Each number is 128 + 32 x the weight over its row's rms, rounded and kept within 0 to 255. Layers, rows and columns count from 0. The size above them is the row's rms in percent of the matrix's.

# layer 9 attention query, 128x128, rms 0.211, rows 0-6,64-70, columns 64-127
size [ 93 108 117 101  93  97  96 101  95  99 105  91  90 101]
[[120 113 104 190  89 157  92 119 140 135 118 127 105 101  71 143 111 116 111  76 134 110 127 190 112  93 134 115 165 186 102 109 206 178 133 163  88 177  85 141 138 138 185 145 108  72 145  99 155 157 186 126 130 180 123 168 124 120 151 148 111  26 160 136]
 [108 143 137 126 102 127 148 115 121 157 193 124 157 162 151 121 171 123  99  76 155 150 176 130 105  87 159  78 177 159 132 164 132 158  95 166  65 105 147 124 116 151 164  69 108  55 144 142 182 150 121 170 112  69 179 164 157 166  96 220 121  90 116 133]
 [116 145 128 127 102 142 103  84 108 144 153 138 117 139 143 164  67 127 142 118 162  84 124 145 147 132 138 112 190 103 114 138  72 104  72 135 162 108 131 173 167 171 110 118 120  74  71 206 152 169 133 135 126 112 138 161 104 131 112 139 142 157 169 142]
 [187 120  42 131  97 160  56 104  91 135 106  93 176 156  79 121 123 185 197 149  89 127 102 164 113 142 124 119 207 119 156 191 130 162 177 102 117 166 155 115 117  92 114 159 109 162  84 152 156 127 129 145 142 143 103 125 122 155 127 151  84 150 153 144]
 [134  96  60 121  82 107 193 150 157  71 101 118 143 140 133 161 156 139  98 113  68 161 133 136 106  91 103 179  95 155 112 139 154 163  91  97 126 105  47  53  75 120 133 136 196 109 147 200 119 162 116 138 107  90 127  99 147 100 110  92 129 120 111 157]
 [191  83 124 148 120  99 177 101  97 113 113 150  99  74 101 104 115 100 163  81  76 130 176 143 177 152 128  66 121 118  90 137 122 145  76  88 129 128 111 116  77 207  40 157 124 154 145 155  98 100 126 184  94  76 178 135 143 139 104 168 111 136  94 115]
 [143 135 111 105 129 166 142  68 118 135 117 121 145 126 132 170 147 120  99  86 135 173 110 136  63 130 101 138  92  81 190 135 165 120 125 144 183 145 118 142 125 117 134 153  95 168 139 146  97 144 114  88 167 110 107 133 134  84 132 123  99 129 145 151]
 [135  91 146 127 115 180  64  91 107 144 133 128  96 179 130 153 107 113 139 121 137 121 133 168 134 138  99 115 127 152 154 106 205 195 150 124 139 144 143 145  97  94 167 153 112  74  95 101 141 124 154 149 109 122 157  98 127  70 156 174 117  20 158 112]
 [116 165 152 110  54 129  84 134 141 149 143 168 100 117 155  96 113 161 147 164 220 185 201 134  99 108 175 158 145 177 199 194 146 163 105 164  98 111 143 118 121 163 168 123 159  99 116 155 107 113 158 149  83 101 203 143 115 150 121 171  88 139 115 136]
 [110 134 135 149  99 166 165 111  93 154 169 110 138 109 152 136  98  66 141 133 147  88 146  96 148 124 129  99 194 108 136 144  53 124  57 119 198 100 133 137 169 155 137  64  52 141  53 159 136 128 125 105 137 147 143 118 100 158 130 106 125 131 195 128]
 [171 105  51 192 137 140 149 125 134 141  96 145 155 132 115 133 109 143 187 122  52 156  63 161 131 121 143 108 164 124 133 143 112 138 148 134 117 131 151 111  77  60 144 123 130 122  74 180 114 126 114 124 139 163 104 149 153 222 166  99 115 115 119  87]
 [129  80 148 180 175  83 169  88 142 122  81 159 130 153 159 132 133 162 105 130  49 132 136 142 100 138 137 137  70 149 127 195 147 122 132 108 165  73 102  83 107 172 161 176  98 111 121  92 117 153 137 166  96  98 158 120  74 112 119 111 127  85 127 120]
 [180 113 123 129  77 109 181  96 111 148 159  81  93 127  72  85 135 120 211  85  76  93 134 119 181 156 114 109 142 146 133 149 192 177  93 103  98 168 117 112 149 202 100 147 136 148 144  96 183  75 136 180 119  87 143 138 147  86 145 128  81 166 151 136]
 [138 152 109 129 144 140 112  83  82 203 140 114  93 122 100 136 121 136 162 148 111 145 132 142 145 134 132  91 142  76 152 127 119 161  78  80 144 156 149 122 136 138 136 137 120 154 161 147 103 139  69  87 195 170  73 145 139 115 159 136  94  67 120 153]]
# layer 9 attention key, 64x128, rms 0.208, rows 0-6, columns 64-127
size [104  94 107 100  94  96  93]
[[ 93 129 132 124 107 110  88  94 105 123 102  80  82 129 108  61  64 114 165 139 119 139 143 160  88 115 153 162 148 137 113 165  96 101 142  99  64 143 103  95 115 193 149 117 126 126 116  87 150 143 103 101 134 188 104 148 140 104  67 179 134 135 108 156]
 [174 117 146  77 120 182 144 122 173 172 194 116 146  68  96 167 141  86 133 125  87 199 105  99 157  90 135 113 108  97 136 156 144 128 178 123 119 157 167 145  98 143  98 127 101 113 129 101 133 146 141 149 137 152  94  99 152 142 113 165 171 179 127 144]
 [146 135 144 174  94 143 158  97 107 142 153 148 161 120  61 159 191 144 162 137 146 104  55 106 135 118 113 145 156  52 196  99 114 147  97  64  90 127 106 126 143 130 131  79 116 135 144 120  53 107  85 118 107 116 106 100 163  95 134 122 133 163 183 145]
 [ 88 154 158  92 186 142 137  98 148 133 146  73 131  96 140 100 130 119  86 157  44 121  82  71 100 180 143 122 154 150 133 178 169 100  89 120 102  82 133 125 145  23 131 122 120 191  77  95 158 105  97 175 103 147 121 122 133 104  92 166  77 124 178 144]
 [128 175 146 110 248 122 109  94  84 114 150 145  99 109 153 118  90 179 134 117 146 136 113 129  85  57 141 112 131 121  92 156  88 119 206 152 122 145 123 176 136  86 126 103 128 147 163 111 128 151  95  84 183 128 128  94  96 100 113 126 126 200  65 155]
 [ 95  88 114 117 121 155 120  94 163 102 141 125 162 144  90  70 127 143 130 143  85 103  99 195 116 168 151 147 168 138 112 162  86 135 191 118 170  67  76 131 131 199  91 127 157 132 166 133  72 132 149 127 142 131 128  65 157 115  75 135 105 147 105 162]
 [136 113 118  65 151 151 120  74 129 175 109  59  77 134 152 138 110 135 123  92 107 158  89 103 165 153 162  91 194  93 156 124 139 109 149  69 127 124 130 114 172  76 109  98 142 241 150 159 105 135  57 128 160 119 157 155 107  98 121 147 144 100 157 100]]